Weights of a small transformer language model.
Training: a variant of Adam for these matrices, 7769 steps.
Each number is 128 + 32 x the weight over its row's rms, rounded and kept within 0 to 255. Layers, rows and columns count from 0. Numbers have three digits each. The size before them is the row's rms in percent of the matrix's.

# q: layer 2 attention query, 576x576, rms 0.0252, rows 44-72,140-167,236-263,332-359,427-455,523-551, columns 128-191
# k: layer 2 attention key, 96x576, rms 0.0249, rows 43-71, columns 128-191
q427 111:135118110157085184162124087121165112191192077126112150128153131092116137116067142088107092094157156121127126113200121120073149076186108154146077114159101088103107131098175196084110120147150158
q523 097:138129140174133118167132164122094155075094175152077140137106175122157128113132127129112133129067163089111153120130051123097102148166130142166123155133153164136098083118091180147150131167186097
k43 103:140109110114131132125134099109143084186130103135118154105089149132099109124116111127117118165148111066085130129097130114115109124099144087142107144170132062103155126181133179143128102150141155
q44 091:125151077078111125126044119057126119140115111110140076154114120207110113162180124123100097137153173140167158150168137113128123130094092064135143147113132110139181107154193078113142091126122120
q140 099:123060100076163152164165113119112143153108106172144104091145165175179145093167094101102067105121132063123131088094082087090127121058037102157112196158183074153077168104038161112077138112206123
q236 103:157104055128088142194062116121091136160125139114193108147135152078158071126145130107181143158093187151149154123093069094100143117131139089124113066131103122150100124046141149139142145160145099
q332 106:092123111132138154145080108169077160104123135126108160105187170130151147123108117131093102121134165067164123118087084104096117151113099164196118115099105109144096204120073149091137219105158163
q428 108:119096065100135139102112132190047175128121120143153104127130125139180132180121143076131065082113203185124120125133035145083144169092126167193075105126126117137141095111142120125141194151167102
q524 100:121137085140135151089109187088144154103189182134164104147168125145167065128116112183128130153176159145088180124105082068160165071119142142157123147154125097086132120082096064145127123081139121
k44 097:097119082103147151205121176059097103095102128078120103170127097106163103124142111122126072138146146092148100121107091112138091167171133148155092126180141104090087137121113111110103109130156143
q45 094:094196103065155174094091123154127163113171124078150127071070139158101156111083152129131097125113151126112158136148152046123110152170138077131118152143140126093106129134122133142134112128102188
q141 097:106130149076127116180160129134087168168110196190106130152162131142197157128139080171171151156133131150141116116144111126122101118119118114105128093040176070164154093100121132089113119069121132
q237 109:079132118074181085090174115154138165091141195141165156143119143161123151127189101161162182165176125093117163159113109125099103141136156127120149132124195125136150085111136092094142071079126100
q333 101:122085139078132152134128078157112081155172147111094119101131167151133111088143062160128188129080091090133145119116149060074123124107142092069102125072171155124160142127110130102093066131113109
q429 103:116102140108123075083151188098166168116133169180181152153168156160113178141150105134147122167134107150103144184133113124125138156082085161116103168147247093058137090065107078111134114136149144
q525 104:165106157108136177214125151117094093151094125153139170066079167185154139126121133115157146158133139135123110096117146091133159094125064070081028155130128125128129086081130176138146118168080105
k45 106:102129125081161118165142086128116075131111168075102094109081150162168135177117120158120103163191135120184106116099135082089153187125075129097098133160125123137108078109140111098140095133186118
q46 087:136096122158094119105126139117172136152071175120121141143153096157152169089118162138113146173155122122124127106118150131158107144076137136157137177067182094158134145112138149077191132084198108
q142 093:155110133136129101110097104088157099199075167101104135137163094132175156152056084124158081119162168062123104129129109167141126139169129114107086124110100112084041147118155083134171144103127215
q238 099:135144159238134125128131108115123171163140097091117085117123130094108152127098134129117157138097131110113115124113127148127174189114172162104115108125107145145138104165168204137107103076060131
q334 098:161137176159119154174084149084177106147143101130126173116110115211138181106119104150076103102173123121120053140133097112197120110196115168125117189162140131155118059115102147082172154114145168
q430 090:200114124089148127132153091138136099155121160120129111145132124102144089158138075152079161184121123140179179132119161188124113133151137114111170079068135115137119100137155134170138126095064095
q526 097:096151141145066167078117096160180047129114151122145046170121088137134157124119063104107142101105155110099130186117203106168111131194131140098144126161176159077162160107164146186099125105137152
k46 087:149210186113084095203160219143158150101109071154083084112099140122109133115113086115132158144150118152099126125152101215128097179126116129159087111121147119117124081164139113181145131104087141
q47 092:167132122161140142154125181132154109070123047141113141168132133141142141127128143147098103120119094154168100130171112103156138114115105157115177115133153171152108162132127132136083125164145118
q143 088:119113203163189076101153094090127095107096141088077176137109111158169138163190156133131098168202150103151096128138161140192106135197125121084169159095144184081154101139145149154157123186123082
q239 098:180127141116169094194126109109150162145076109111111128113140112117132107108142076129159108143122127179160070126130154141073174085106157106087054142162163178155136139079118153156123168240107116
q335 083:100128111219141101058189163102140112129171109146062163128112181140135108135136118151115145184191125064135089132157134141142098155145135143090083138154226127203149171177172119125147169096127083
q431 106:178080120101144099182094115082129098165129101075141130095072096164135121094143105169117142120125134138122132087143170146098140092111105123121103148105123137165124118172138121124121115179102092
q527 092:136120142155127153092122121122128137171144155156122123176138116097133085118125139152114129163133122099139143156176162141128121110205108171156115109150115125161173089093114077133149140113173118
k47 090:174139114165098132089162101153167192131151151153194123136115113160148136104123099151150154152122118116142168122151167169149144096165119085107134096081156126073161153123168084144102108127142061
q48 092:104096120131097106150157144141107161095098158145138137167108098116145146168149172100118068124152147130167119097186155097098062122163162165153115125168162096131103167107128102122112113144175061
q144 104:140093116060101167128139152109109170137118121179046111171149175165090161174107067137134127151140083111117099083105130121090180100101168075113060146154093112164101144128118086132139062095155139
q240 098:052107132099146084147113148126136148128119167139118192085102155178132178070187113137123081144082111072165137109086096135126059143134072157136133109158153111127116172199155085150172161153168097
q336 098:139117147146124056083176091123151150182100138138082177162136164210203102123146083093118173095103090124139181126184144164089093087142094103090081091113156158151144142125070165117141132125144087
q432 097:125127125095114126121073188093116184110136167137122147092142135171153169066170164165157157125106095134089126145135071103133153126087150093136118156097097121188115162087101108162180167120138108
q528 105:186170152091111112110139103161100095201110114168085134176139073146155133105195071126152188121125124179146082119102116103082153174084095169120116104113118130097128097081113107132082126118108106
k48 097:139123114076097138118152098142111124151097068159126133123158140132168174126178112135187094127154128172101129136085143049099161116084154136130074117121165114119140033090170093167089136162182093
q49 080:149079151149129122143132156125152106171097118120156104184158026055200117107102164090149163102115124115152077111164092107133091147133093152169130140090153101210125155153149183091123083111178108
q145 088:119101101134082111104104086104174110117149094073094150139096097140180142156118111127087131163170095077081155190169081175094128128191095078088154206153131127107124137137139199114138109104180157
q241 102:110179131137138156175102200122106154104072089119050119102118095114110177171081131110173099157152123136116133130078155126119196129123135126092137144070123098133093127128092123195092124147088177
q337 098:124184152110062097210152160086187087143115125129070135124061159132120154122085134151093128103130122132114118161120145092105080171130055158116112220167129130161200089137107178160123148079138175
q433 093:236131149117129141124151082081141083162082109142115114089110146202105133150095080104118133186150094172112171113093177141094122127110124072061125109151142099127122086151163112195138105141093108
q529 090:137140156159142156128095075155163065174136151128107105124146079142188179112109119130145178166154158087131104137130179094109106117181098180095118149171157091066160110113170120171083096170116105
k49 085:121155151115073123084148166121137105154126153123050182140100154175147161093100095168118150165132066127162150147156102183105127160187103100113177148082156058084184108180101157189111083099128118
q50 096:135149126149144111125177106129114137045061139142118146074097163137100149117111120113155108065131146106147074184100117098071173094112089112168150145090061153142051175075097164191126105147046129
q146 102:112148174113176106038151079148139115172077150048112113129106155100120125107087136116150132068128122143210084076171144118121110104149118124076172193104149106091161155049113158162098092126105144
q242 096:111175135079138129109208101125111112115165168161117122114138105112118149138162069141139170097151103079104137191151119143096155156136097158038111117124132050083109136101069124128102064085139146
q338 098:143084164107134075135142102165105102130122158156061126095077192094109166150160137172159147147146080045149153185166117098077107160116081057092144129115179123119184225072142080112062102171172121
q434 098:138121124101141110113214078168107087172209179080128105153117116155146172090141114145128119157161121065106108085129187093116093069138149136081111148125132063104163119132121138133149079131136113
q530 104:114085147092177127155076118164099103139173140133088141101149168118154105130138151179122153117164146135139126170081113117131136121086105104139129137059107071122167087125135058105094095132116101
k50 105:149131120125100140136150120190120156120144155151134106071169129145156111180113125145082138103117129078143132088108137080134111192122122091099066172081136119131163175149176128017079134195151154
q51 085:095071145147170136152172113075072153166112135164089139173114134103105107085161127156072151143151161174108057042099130153134168097126142107083090179150126147169102086108096134118118139103131101
q147 097:180107124125142146124111058163121074117159095148137136112130100107127102082143098136126074162126141109135147130151117128165152144084088109144118170101142143109071111147104106095155133078117064
q243 110:132146076169154147118163108095092198085112128112176071146126148109114115153128138083150122162089163179097097126174171129050115099128144061134078106106122163112160135127134186135187117121122046
q339 105:134123171141101088120089144145156139122142091093168162115107136132131233131098116127081100150126113145143086154097084133159143144104142116121144148127130123111076109202155181132144195158121079
q435 097:089130085125097127092061108086070120124122118091146094161156131131145101186090139104116104156128144148168095143111082144109155160107120110142083136039100164125134072107119155155144113139098098
q531 098:092102088082090127157106142118134101136217128108147155074149078074112142140197136158087130056094138098087137104101131127166116097109177119133114120172104144112163170163145192097137137045063154
k51 092:103063177117075160160066228155108080087164143098129132124137127118069127122087120101138139093078129215123131182118065167142179176081157067165107101098067142150143152118177040155176154119061110
q52 094:066172142101158100116139116189138144109089198118187150118083139110127086105142106159082169106091174095128098146098120055140156157193063085141127101168142123096116103153113150136081123134144163
q148 102:102164113132154119121116114095114164100164171105188121178115122094072107073122111157186136160141134145120113133160162188171069135169141154124113107132150095070137105116170117127155078156095100
q244 102:106114098080124095094162107140166148085087183121120121159159137083147170129132078118158152166167145116110123182101136182132124124140142143134156131114121163077163116125121049090105105111138072
q340 090:135082118156155076130128171143156099128181107135091148106166133151114113153083093141077120152141071101142146080145157147119096097138158122152110137101127157146064142148110114044147121127178094
q436 110:165147187097132121114106127128179078161119176101148120156184143130139172128119140128205160176143166063108145143114160175109086134159130180128139174139171063093169117134118087097171131130100117
q532 098:118110153083131138182141146115130152155113116092112145107086145132095102130105147192136122084139108132157063071149093156104102115083187121070108096097092134125136130115122164107151106115165122
k52 099:107121113107141131160156123191155117116150188115115110150065032103182196111146136138143158156084098155185082155089192153140102129110170094156161104100145144089123131109170089094161145120110085
q53 085:092103144107125186122100129113155108147146169091159102158111162104126116079104084123115130155222124106161107145105088104115148114129151174049110082117127055096106124079122130158119142127090157
q149 099:164122135137086133145124107116136036147173117111095109098102121067078120094109090155079153142162134148100140165123154148176143114124168138096170160140128134137180091116207049129148085120098160
q245 095:135141180157143124114130112126160077132155108076128092136184157146090157128096094133100120117165187151179148155132177138137148181147124146114046134135095103120115120148109144097155103092109102
q341 095:136155197093131129151074112136134112059146196085112105132120126095107169096099133126134128158143086155119122169080159137117137129132149105115145129167091171117106104154123092105163136113090155
q437 097:160097181188162141128141121139146139183124123174117106162189132166114128121090123167128107158110111133205103111139086122116147132218135101125121148107155059128123157127105118118121157109109139
q533 095:104070124165120148172187160109181110112109074102139120148134147137100143161130110110116114078067129174142081154162088108172103102085150131067115114062138142190118152133141118116112177084050117
k53 090:127063149118065069110163111104149124131135092034110071140197180092126096111118098152129136078088138135106144078156164113107136121071165140148121167105137171161121123202216081144142154099082035
q54 091:118076151195130114154147125102194153116098117143116121093138136094122112140119088165135185097139068119119123157129151171136121109125149185138099072122115152086066093109134144080083155153118086
q150 100:133164145154160086057108084153138080123086133065118076194133094095106169106069176156169155109191130196111117137115134139136088134165121195116253139102106141118169138125161124147149174097099153
q246 105:154126179134145115137177159148131156126110132144079093109164089075094109128067110123095139123117129115077081135156181182146130132147146160132151114108172118085173105160129147073097143156098095
q342 101:108116152184112112098127184124183122109173120128173101152031116149072135135095138156088118135143145138128116197123120162162163120211170181135162115169096128122117072152168102178152093123125115
q438 089:173167128141126084109157114186154104163146154087128119188120044153158121085125137138151150139107165080068119128130220119165137075127218144102205109118137134190163129169153157113166102095046115
q534 094:135118099146140118112126066164191110099154127126150129131137127121104121130128122134128124080116085160101141179140141184147157155119172152138155083077108138118088144153206099095138161110116144
k54 094:189131153159103148076172097087153141099147113145150150128132107121146110106115140083091106141118131185058118155093165183180101131093155166169124155132073168121121121108184111109167160085090095
q55 091:120185124152138122158117137142152157129114130154135110124123094119063094162118128099163156157116147125152076204136095145117164122148049105170166173104131189130094208126090132118175199139149113
q151 115:092124137155172124076119082174172117072122179072128127133097045098109118083115219096100107135130188063091127161173166169156077159151077157138187105100150142110143113124106149108120172107129126
q247 100:134172097128142150085180147172139138078202096140106076119109188127130117147128079087136149136085144113126087183113110168160120099172191101111144143120142088101181120138109190146122081128143166
q343 095:117166143074123156160157138147168082123147159142100161124099128102142147159133098098111150119225133070118099184091105135123167132183182165087157206111082139094115120118143152121098171128103120
q439 096:097137084129112146099166093197118080131133176106108106150080169127119171132144066122067148120114141131072145182120183091142091177169144085111156171130169025107197131156163163124059098105147132
q535 104:142126127174110170059112086122124138083131107161172123148210097064129104161104129173141159149103149112147207161139135131141160137157093137164144143146163125197129132143125140145127140142079123
k55 104:166094106131146143124153179176150143072081092112093188046161093164126144157123140087121128127137130122131131167142169150121094140134135170176211097125129129082122117160084152046159202125102156
q56 092:118126126146087144170087138094137156179139127158104138048156036121138136129137109103081135097122120166113120122103102136169100103116127210175142118130134155167122066136195134054138128103185152
q152 095:159126117126136133148174133158124125121132073136115097102164093165084165139157104107116081129092163138153130140154096139111218135156087117145154087074173136142151095128105123097116160137117233
q248 108:094142125153190110115115103091114204148112142106099096095125099151102104133072163119127154111133134162088166140151132139139160147122148121097107143052161144100085134187142191164140113138080131
q344 092:100172137165158133131110172100096171117131167101105179144142102133083165128120167151079102123172146190105119136124141128181149101187107122086116162142111138133113029228140138136166110141149122
q440 100:185129140094159162141127082110098115143120148134093117134102143093135094139104092130122142183104116180126081126109163115145166184127165119121190098091165130123187099187166084183088045182111123
q536 095:137135105091091090052107090169117076092182115136062100155129093094140191140173086124139154084091076104137129174132188159110131118181191163151169098120098163113193149108160066094146135093089097
k56 097:198169143117116129156117161108102138164148111065085137117118174123072149097088128120098133106157105236119044143114121131098138186103188088105132087104127144096146130108174125189191163116108125
q57 093:107185143092093094134124124124135125097141134131125106136110117131144141145144148145095113118165112134112178114137150170125079106138159121137104201115098086146145172155123156159126148176111155
q153 099:160139119123127141107052134115133141113146119148067168144093158127107113129082097177088136135184183110101098111110167149166135143130130168167081178096112138162165114192160122087127092155138029
q249 100:156105101123118143159096092088129069130103093171166145145167141119153195111144087151093138124148124154113072170117112095097076074170155115163124113090127112163146141062137155132162190187157129
q345 101:167059104067123119116107080096131138135120139110110099124145144078201126125109130096075161143111101087133166156132148088120098119117109102164128142107102109093130098155116139137134105135076090
q441 103:162121072156159169133095147088141140122129112176132160078179144152114148145116138083067091133126093176120097127125088104117172107131047184142070104125120169124109171081137172118140159184142138
q537 099:121120082068087130129129183141116111127075096160141114114096126136170138083109138085135140120088090208141155130134116152059141140110108080128075120192172172175075084143065187155110119094108129
k57 097:094145139122073150132127170131100145078164092111116136159172184118128160160132090138127156102050145138122161171042124146077207063136124141129099095152140131152080096142087113082111083063128134
q58 091:160085084134153130159103145103117110171086121149101134128130122073125146107187159103103108116156088160105105119125086143119110122100135137144127117085077099168093102149147129143137127212141121
q154 114:087135138145151099150141097115100190128124155141110157114054100133104195128163185168112117148201106145102107145136137187170152121202170112182148135102135161113169069172159112177151093183122172
q250 094:137090160200067169163084124076119089157192207090135055135054123117102151152084164076106124134097068101129135134110161170170134180113101117106150152121140136141131104112113113125076100175120158
q346 100:095141149121126072185074210182109120081092143102155123143095112137108188100110158142103126157158118165121082164087117131135132177120043131136119169151129149156200090098138138171189125077162179
q442 101:131176112132141101111150115124129124132096137107116149100148174109126069093099129151128119155186094161070121134153186145130108093118141102126146104136111181120204089151163063117156089119115154
q538 097:122149111152149142124089204132142128079192172119048124179148062112117095147085147110101085144133163123091116190114152107094105119130174166161101128168138161111134166142114096129163116095150178
k58 100:116175114199156112090117117180126139118135162134106182151182126183082159097104175100154133074120145158142180136118126133048127124170167102129212126114176129150151172104145133176139146136126173
q59 088:189131047118147139096211139121131067118088105154196059138146187129168102140110167125106075136133069151119150132185112107106123152132119171099121121097167112143121172140121106174119086171126099
q155 099:114122062174114070163149143104107169101141058100178176171109121159179116160126135105134116117039098118138164125058167107106103151141134146131047102163146166110084116200169175177117084147101095
q251 113:145110112103137067141170142167122156099101121143115156085136130114133081181131113176152139143109098069121134137114161096160143094144180105056185095165167114148139108206153122144096111151115178
q347 104:142126123154141107120155151105103174130078138140097103111163108102137118125131166103154145134102129101148163085137113133118130139088116140127124132137139090142086128095167142126112165105189146
q443 105:115147105154132055150142155158148155085070145119101088109116138181134174159092148205123161116157125126136155135141128149167126153156185159093175104114112096141088108158152163093150096130097120
q539 095:223121116080129164148205162123122164111087172186157097116118130071085119117163151135116149067123068131127133176082153174099129124144107053100104048159111144099109076098123077157078064173152177
k59 101:181114059167152173178191122126097180076119085190117130143115180196144158128110120129120141178137192105143113139122115170090109085167169083166144132106170140138122155170136152110149147141173172
q60 085:129160142135138091149143145145119156150119094129136120172145138162069103138158150185184128127099073134142128113146119139169121077112136144092151096109151125135162113150113061127066130166095131
q156 091:121093077111087141095189103149123115120118109092132148154112111158137099129129162152104119119166090108084172118190094224140089122151096095153131180126163086088079186148110147124094141117171130
q252 105:083125132107161118182143129165140156120106085122168146078131122138150124143133129150183142132162085135182057130080137155164185080156144182098097138109135123145123090089103174142068145121083106
q348 101:069165173115067143165139154112141082099133103088131199124117163136134138111103095125119131080165109126187072175099119076134111149156104175061145168097124091163129120145136176141111151142094204
q444 098:130137079085114092122159134138129161164043179117117161117086096139055079105183139109121140121129088118170159166126134137170084082214119136085162100150166088139176074131154129112044123127137136
q540 100:127144120174138173109141138095150155076141125080169126125146123041118122117066090150121124133086160124095131145136138120139116120175134159119104201160147146165127147106133144173171206151132113
k60 094:119124123150089180102151153158134147102145101146092178152130079168149134121117102102134171172149138162112115125153181178149091152202104159141176131156148102135125141166091129135156106165128128
q61 087:167152106125096116164129140081090100173213100142090091136144103170157073090171148103079077090107169104147111080177122180106168093124144053201097110100089102120086122124152104164164072112139127
q157 109:079123156132099147136161134095115143126118141161100129132144146154157136180173151127109129159158101107161118156166097107100146177090113063175113096127088135096086182116080096102129138152159113
q253 106:140118165113118147125047138093090068175125090163091172075079119176117158086187156145156111087166057079164172079165138083154152144104106138095100111160113119166100168052133120114108126148143095
q349 100:104152127150147095160145110159061136150072133160065131172174109136152096129124114120163106138153166075171149098133129102087146120156116165079129150119123118139137154120093142114104096136123143
q445 105:109166160064095156155090098118070134118138104106110160122059129131110090155139120186099114102136086065140115045139072139122175082136091072088093086184056213131107157082102102105156116123156116
q541 104:148140079141184064164103141116095140161085139174064066161171111090096129154179183182193128205195139100158134108155092106118198121156104131115110160084116125112081139076146106107068116205132112
k61 104:133143115142181125124116080132109107155119120082125098217151133128170123166113132180109081148131112081127168117138077129121165096224108150130088176069135089126125204087123150116137111166179186
q62 087:146120091120094088116151162087143149077145161167073212112125126122115162193153169114171040123137074110147120178140107184078185134146107174118165079113130154149093126126123096150129091153161127
q158 093:181136093162059145161117162129126157099151075141148181151119164149096067197176113076061113152075097144161107094117165105110223136091159110127085121141180162161154150134106103179094075174120106
q254 099:153098135068142089182128208145086126114073126152115123098135093160132127091139096111105087121148137066109141165135144130114068126122086073096171132146136146154107129129090115141123198126152152
q350 090:112124090104125157111166157087155125146125146131114134141079116147101109121149119163152146128078115101114131115142101170145109119149079116132118105132146144123180165132119097148077115116138127
q446 098:148166136089150080169159143137121155166088120158088114138127120170156098147200124110115114111101143180055134111047118139098150139100135093148126088133124127155066158156122118168137150129152151
q542 095:098110121114151087048172132156094163121182112156119112173107143117120127111145147152192144108135098134140149169091137157141168174101118137178155109109086134134139123083154079173107123134131126
k62 092:095092095135174148077145108139083139149126117168115110170192178126091136113126120144147111095171144168214186122126161056117086107079194131121132188093120114151102132125113137054084071055157144
q63 083:167082137157068069209115135087117133142102122158133141109113137128109155148177206164125075143166060171182089102127144107138103173108115088170130097145105129171101123106171127150096117141073160
q159 092:119100075130131098161162125075102150134117144168170201141158151146127089138178074174103115100178081173157159101146110059116181192105112090160043155129157142086118174136145105133112086132142095
q255 101:130094058108128142178128095069139121143138115133183132164143147158100080165175158167130097152120098144154129164090135131110142077135133086149091103125145170143160145116148142065144107167180096
q351 087:105082087168168110085152103155089150115110130101109094147192136125159103131145163129167119181111064080121183090124101125158127152036149129113170109108127130100142120150150151134148098176144158
q447 103:067179111127080109122060136136079166120133086058147126126143112115118101155166126105107144121102117098110093147130120139105193127100104125180102122115087143085126108100100176123165136176093135
q543 094:099108124090110093132113168091066164114147174158091116153076154132067110074169105126136142119080112075120152086122102125113139137140125140171119144131093110106145104154106159104158068074136129
k63 092:161077095144115186133106165119098156135104132095127125188163162133139178088117111159147136147114178132137141130086079121090141161180164131187133141154131093171097163115098116117107089094170184
q64 081:126164068114139005110104110167144157041166183118167126101092174182098134112141138130134115060121041134113167161192153124176113115164154164138111098181154143123122160098152041120134130203179128
q160 107:127142126131113103170089206147103172084062149143125173182148133128153165157148093134193144137123146104125103112113167128130096138146219166088074175111153107159184139167146098129182069143112108
q256 092:167129096111103110105132112131111127096075218063150128214167135163166121141164117129171114106088166135138148152154165110098103168108184163145163093128193114109165134125150098112120120122195126
q352 093:155115128138132128074115096098125193129155158105112178109154098148161122116154129118166134123106101100130139064194142119101065112089155060111114007099122128093148143095135097110165113120120125
q448 098:125120066167123092144123172106155120105074169139131121109170117112152100176135155137203158165155105110193093138166108128181154155105124189135154131108144180102122148062095110088112173139168120
q544 087:141128184106137127119155169141113134125120143159137139166038126161121132117102116094125165077089166139113078119133093160114066153086126093168154070174082158103128123116145055106149137126193107
k64 091:113168152159159158162115157172152188120100137123154130130105165104147176165144134137193132116150179114162126141057149075174159140065153146153142148128199143104120144055091135079085152126160098
q65 090:192125099135136095164159109117161131182159102075151128102168125098142067115157167092159096100127129130131085129128115157196196056151146175148132137143157158136139118195154124142165149112124127
q161 097:134156159236113110172139126100141151080136137114147155171126073107168059162186140145190111146096101085116141121123087117139105115136087127125111152144090139090118154147120132183148093138205067
q257 113:158145141117118129198151130100145119118087155051117139145181124128159080203107129148144128184112150102060085125120148112103107148153185103050133161142127148111131071169143126123106113131131103
q353 093:164136094165106117189163130042112180116073127091128140116122057116124134145129122159118107119089123171152049077122085130164185146087098124148129151139131172124102100162190067158112145143198135
q449 103:162148144178103135171154096148138152077117173121167116130132100119147113162145112169168109137141154079140130146115139174131121151176138186144161135120115137068075130184142207135094100124090127
q545 098:072146112138175114117171125074123203089131159133184096143068096092084107188152215172161091092105116059132148114110135183145072080145159039129160130104117115144129131111121136152151065181207147
k65 098:140169144180150199192127182188130165128076101080131143201102171163149093125109170120153086181129179078116128158090099118106053112142158077167166120134156087116115159116082109103218161137113119
q66 085:175024160102131170161103145098145109160145095159183123122120103192131156057107112110157136161148072152134162159095136114186114109111195117106107084124144099162085074155128148155093049129099173
q162 096:153113162099171174130118073112123129186143053175115095185107098117189123134114081132181128114140201117181118131106107057118170124133148134151087102147111125114100160127142090094081101102153063
q258 100:170104105140131123178101088132187104137128097123119127107169135156111071056130093166076114188132154092150127147105177125117138136159069118152087087142090136138146139108150200081162150197114072
q354 097:126148153154135176141129095158096215115147145121126117182204149075121146104148066148124163173159169144172121125084152140125153107146127132129104142098090133072117124139134161118146090129111084
q450 113:127135140150120130167082077098134125172155107096152134125153088084155086139115172069079111129119148117150079091136066112068135072123098149118077090126052164132143182082108197082152184186126124
q546 094:130161174097097083144214217138119156102094165150062117185107164102162141150057119094094160092046085155149091145163095191146160186092142115115128088092052135141120130105119131170142109115162132
k66 098:108078115123080091132143119081155110169137113114143090163123186093096090112089167202100140100150153107097152140086099194137161158091131087183106092098087151103111146111156098162129061134153116
q67 083:169140121081149209135097200169098147150143066135199113113113143122143091107079097149154124149159184137068117130064138067109133132036180131091149113121091127158140165129093158097168151128072126
q163 100:110180177159114080149070088155140124095166169062109162137112116097085154129105155169088162164139164120183113132183152131213124103132168156102149136076093161142182109123189081145172158180045097
q259 101:154184140100092142104097096182174134135116102164078132138172066121095146105099134135034125070162135079146148144172121107120126101131163086130110150157092080108121133106124154093114158142133216
q355 108:143082087108187141139153129146109144123111144136119095163087115131091074094178183151169098140142116142134155100149151117099120090107197133130122082137129136140106129102180093139177077137112079
q451 101:169122185147123165163164139143155113176122151142090109120125065156065122078065140187085158126188116057179120122127138131098087063088068127069113152144154107084132123110102190120116159143167175
q547 104:099074205101149134145175085147153112112076190174089117130087136153127198083097162128106090112171110118159125144150082150097122104161112088084121083106154096180074116094045114094126162149195144
k67 095:115115154124133059120184092162151116119148159107151136117119162113148132151100135145070142161077174068149143122134170141172099080154122158086129177077117145066169135170187129105164107093085064
q68 084:088177141087086156159129145196091133144138127116134118057071163120146138092087078132135136150123151124101128153141113139063102159153167108167090112154094156101100153122094181100135113148171082
q164 094:117146150136119085115065129126115159166143192157139097149105147102059183128155145125139126113154156171137120123103176111120095097158170107110121098068137098125155096162170120093135069127109127
q260 110:083140152146149071130144094160146182115128206124140098165088139124053168132156018135097146135158100186127136144107172204071115145109113142120142097161145194122170124121107101102126122088145105
q356 100:151107138089151103048136123164128105142167119117132132116122158167106165108108094170131160060129060101080207098133125121092065056144113076108119110132170169093116129149130126112145061143104099
q452 096:110103147083137120106083125137168171116173179174179122134118165143123119118176161107146130186151107086105115154110112121118100127101081163150113146113212106095161121132116098110092143104115133
q548 094:148111155088107135197145138151115118168127134140130186104082171209173130120147109160104133122149127157143128097123155130132102130114049119111130140117129159139164123109125183083174119153113097
k68 093:065131153090081107137115061101132104080110128137127079126134135109124166107143127132101122100141115158175102170138179106140102150121096113130188153093106155124128066081116074126107149068192072
q69 088:101145169112145140115113120196100131165136197101138145115165112120166111136119074106159150137147158108046139188122139134131169133182124156115128183082080132111159135053178142131168124108132150
q165 092:149180122147134088099101134139143101161109068135211047113158074126113134127109157085139113156143130136151153148117190123138050148113096180106129174162156123148136138110165104158116143106081150
q261 104:143120139082117143083117114132153096136141079074081116113078185083124147107046070089100135103080158163139165125157120166135147159104131091064159162112102106127158118108182154140085111063120155
q357 095:153081171061118191141116111153153088153167117168119121160115162097077210061067160110114143075157150124197146105124134107146080117106117134188097137157143099147133121147108117074135128082095137
q453 097:121055150162106133108180102138133093128101108170158132143119092122078136115133099132119100116125132099134113133159095107144130171129149133122181180106156127086126159162151116153099144108136128
q549 098:144084168099173158130119102134117110086123118056138075089132120119125117142120162123153152114139120091156137165161133126187100054097111132111145097174162151137174162084107109139149133123117104
k69 093:102210178101131083143122115117118131109120161107131124071049135122075107122105144171122135098088111073121060144194130166137068147151051166142165198121129146052127134170087157155096150083169085
q70 083:124114090173150089124130175094147140125098148099104141168131115130109072156162133142055089140169156152180135137159115122141166124108097165182169082135149121187186158174162101096093096159223152
q166 097:107067063127122087126162111085113155128155082129178138131087168099114104153204084112144123058067123074090180131117120065114123136037121063135099134201102137069118161108093151130076091098157103
q262 095:177098096070102087102139069102106108152102155135160142137100136149101078136138120105139089079041119100148094108191151100087114130127029063104088130188130174107128146091112112113145115144188092
q358 097:106096065186148135090137126159134163112165148111137113136248124123151155144151104094143145130090129084148187149144132212160093130134150091169124091140150122095080199167166090125147152159131106
q454 102:102125114132107139159085097106088145164146138122148118104115115116144077153164188113137098111108165097162128084120127152130113108121126170170128105120063188093097139142103170083150117180143066
q550 093:115115142109134076110128142102083152166181132125158107141085155120111136113216148196114140099117119060120177122117128127072140117090150113166136101131129139103181159079127068086098033127161164
k70 091:081134092133135167135096178070094171156070096150207115190135090082081123109179098145163171114088120146116079139097106080150099087128168083165125163185126133134100104093107121067131101138182122
q71 092:109169113068084118159098126121145088119136153114138090131127157158162151135119120124054086116150124120122180148166168122081052175095060109105106165124146068098170176118124113132125166120145103
q167 091:130109133110169143133068171111118154126105179170126139093055152119075097149134104180140103102153099131059124131157125159159126140133113136109174127102116129080180111111135086042157161143169080
q263 105:091166116166075128084108111119149099099190160108150117148084129143178211142161039111167097195116112154172189180091108140134177156129163128097104094124150113092196152098110119170138103133161146
q359 110:092154133101118159082089050115189078138169099122076115133146184201151139123090086079091167171112138092134159155125196074112087111157143142096130115123133122071099117132101081092160133093089115
q455 108:075100131129139147084063096113130168102137138151138156159144147137111187134166085076167115148125113149108181121087079146099167113135076176116096148122149082112179138103077108158134141137165171
q551 094:135122085089109175104125119143138131181155108126197108167119125086142119117123075101126173137049115144100089102072129136107185102111083093140094111102087149175142129096141116134145125071124164
k71 096:125180090125066147102118121084077112145122145128105127102087135141193185136164094153109170142134053126125135119112126100116184133103101101107131168142148122115153084113147087103070143165152117
q72 082:143084092101158124079169116093100172104142180144130116108131072177190150167149137096132119129160103171097130086179129148128190111158123118118081098095164106144145108141122150144150151152111079